config.toml
n_kv_head = 5
norm = "rmsnorm"
parallel_block = false
steps = 13753
Each number is 128 + 32 x the weight over its row's rms, rounded and kept within 0 to 255. Layers, rows and columns count from 0. Numbers have three digits each. The size before them is the row's rms in percent of the matrix's.

# layer 4 MLP up, 1088x320, rms 0.264, rows 359-401, columns 192-255
103:148113193138103090163143097178186149107137095163171122133167113076173158060137136165169190163122138158127130164086143175084150087130120102109153102192123110086153156097122190207055163113094106
099:127131149108161149107146052117211068065127105096138138171097104158157139163144165168123083152155065102151046113128126184068119097152134076100132163137129105114161138148129139178070099093124103
096:160139113150105122143163118120162123121193136148130169097084136108153134146152151196113087156157146107143140159119040117149105069082097126168114122149135141081173121108112130074190111132138133
104:115190162154120108124090138121148142186151146124164070094172121116204182143106147142129154130115072086067117120128091104128127164115157094112137167139144101108139121103081125151122103200119181
102:103101125136105081139101117149090141087058177145115110143136118126099133156104105137196181080130140138074203105116073107092153111159132146141117107184128117169149134115137100136136107101095151
098:164125106103162152162130147100102185095094155175153188116111148169131075120083085096103097099115172176107161089098062126174088092076105093097138134203103091127162137092162140113157103168166142
097:138158109135161149146100111100110141128109138107077141136086105152122110078167099149185193147105151103090122173179112101139103146162135151143180118150124123092143181088129114101101121121156119
100:114174144063124121062095127092135148128122132158126103130127121115140103126131142098117148070143157163119079149135107133074092087066054146160124130177173133107167127105126166071183110181121108
102:160176128141119093092150131161134104156145088086103160106145160163145129144091123172138138122098157136109110148165129129183120111126151119157171161141173094096103118089133121130110176198152150
105:159125113168169131081144104169072105123091097070106094156164127146127097095144097156145122093124137187125096090133167068134137141139105069145108122201156124083102073094122088204143142120207087
100:157162142154066161180138190151110096140168143128140117125139088096139160154134137070092123121113129110120182074114098122162104142137132084109146118101070092094113125125085177203114111120162163
101:151094110184158106120122117171161159145157113055192102115080117141074120126108124149130147176175102123127202101111120124123089135110162142081135138162093134129048074107154173124130144130100144
095:164155122137113183156075155095108071048146156122109144127116113104177100128130097109116127101125195125150112120105137142129106161170089137074143077144122074142152162082125181128120136069112139
098:104207158119062098094163129122170085122132104162089096172139109088147143158106139087089131114102084142151105168124115084084123212101130169051144071089163098079100096116151170173101163162140107
105:115117074115156107130085117112125154113135093167106096165131171147145087130100166083159134109141084124100124146187115126156120129116120093105151188121076150086123167108111124172052130126073142
092:131120103127155159110147111145130153153136120131110169142057076100177109135132093103113128146100153086159113134109113122132135125130159116100139100169111142120185138142165125114138096108152103
102:133147181133186153167148121133075126108097091096113124133091149065159138151096110125144155135126126120090074061168089122134177113097127154192180146143074135137124135082102106138063098136100099
104:101167072139045068156157079150050162079099118100158080055060121108128125140113164172079106212147113047167140195116083136152129175107128089127153110106085095198155137141102173081122130134183127
101:178100162109204205106145139174163103122096118091065132149143151093146166119097109149124117118107117182142118096117131100107109207129134066175097150091131171143176095157108145187110100088113115
098:168085172141122170154112143115173139127086086123134088140076175095160126080123115104086138130133148091179142130085076098135171195103145178128095109106173200168118106139169105135165122122104066
101:139153104142097108092124036074065103116081147117110080058111169091090128078175141072093170158169104099126150162136099121057139123096143124138131148083150108123149075102149128150167167163103182
099:109179138111129068114123132124106109119123157119167186107111077166137111125122137109085211129101136109176205139162089094143132091137108092136111163102159143171087118106127116158133168062113113
096:110169164096146062116075182124120164130125082168147094101202147152117149178112155148121096078123144118190163075097092089103099157127108083091127144166075100134141110124098133120169055132110149
102:069081114170149103140135111148191093124171091106140173076140167118129116141171078126176115168138097078118048134130136131126102122131142162124127132129136170095109114095097135104130097155158133
101:126135204108128074127118132097152128116117132119192127068147060137165134122095175062085061119040157150176134105164157120179094099060127137156129177102124084157151150133116151135096136150167104
097:112091145119062089156105088130140087132120066169097106118186131113098167135170148130109132146103121107129086130152157111068114132127045143154129164139169112113063125117151115103154095106099031
100:163073070167148131106129143123095149136133127180091146148113171036142129113168151111135122123157164167179170132069072138124200125134124142115103130105113161130132099085081174081083147148117082
092:134178113166130096084098088084084048119115148104130141111136122114070127151135125132117104105178137163161140114166087104150133125128135117127147163116117142107143144125089093142125121129126075
099:166171134174089147174130172142179131144202135098096131142123162123193168095101131110135167076145158162103103123088152181160107092113145203165157104131109194120083128148147144073126150100110131
099:120113188187130166143117145129115099180149090122033111088177203105129142113122153149100097065129061168164174119097114149136089083151118096107136167166151184132126143096049121146099124133127062
097:116128113215140055095148173081166110157140198156085177174109122126146120098176108183130133126122089117146144122103111191096113166119098121087152118141143106148138127131110171106103171126156122
098:159166188141116176116196153155078162152115163125095122118083190145166133183145134102065110105123106111133178101128156112164085158151107092183172116085124149155130129128140124106137077137083157
097:093086124126141189142116139159189108173096215185126078101120119120112106117089131149133107127133151062120152134180137155145127104105102172154209114091174089161080139150110089110150092078089140
103:116199118146082137080122083046178191124098123115136114117189147158102084178091172117092162162160189128155112091096104130081150134106147115144149113104046116126114143106110137131140096135116097
104:155133090107104109198145124155063080144197124155169120109148078104206099123099112147063132155147125161112086104093120105061091172103051196186130132144107117109158103105146151109139183118126141
103:129116181135151091088125126187138101152156124124155114142098160135076134132178122145124140139092092113109122131126084138070096123135069187194094092124094188084091182131142096129156127124172131
101:097156101130095116126081171074090114124173104103077166141160183169094118113111102105125133127041139168113051152168138173118150140095126075142107104124093114075155125150107150127095190088113068
106:113103177146155168137074127139080110159144116170072102103213107141189140126128146115169091149110065101109125130088141097124143090149073143102179146131085110117091104212168113208159146066081130
104:104092107115147116145142139109117151151135090081080119092163153165088126106180103066168118094118143132110157095053092131132102147108097126089171167116161160124148124146139185114214132090156118
103:104119131136121039118063114172131068211164073134148121124072130159099144152147154135150174121123039090097133155100096109127108148141137146094117168154114119111077167137125165150128175118124155
098:130133155133144194111179147200142174196174176070157133113127125187180072106076050141179148175156120115119111107114158152120079131143151144085158119159056087172148097078055059073112129098142105
097:173124135100130119150072089070077125105084117109129166153131106094111152121121156130143119145132164133131048137049090181096118127150123065117176197104156125125097155091085097162088185093166090
103:133108115140168164135173141089123072119155130179102066123156143082161111133095178120169125109113123132134126131126140140136137140120117179222128104143135160156103135153122152085126060115107120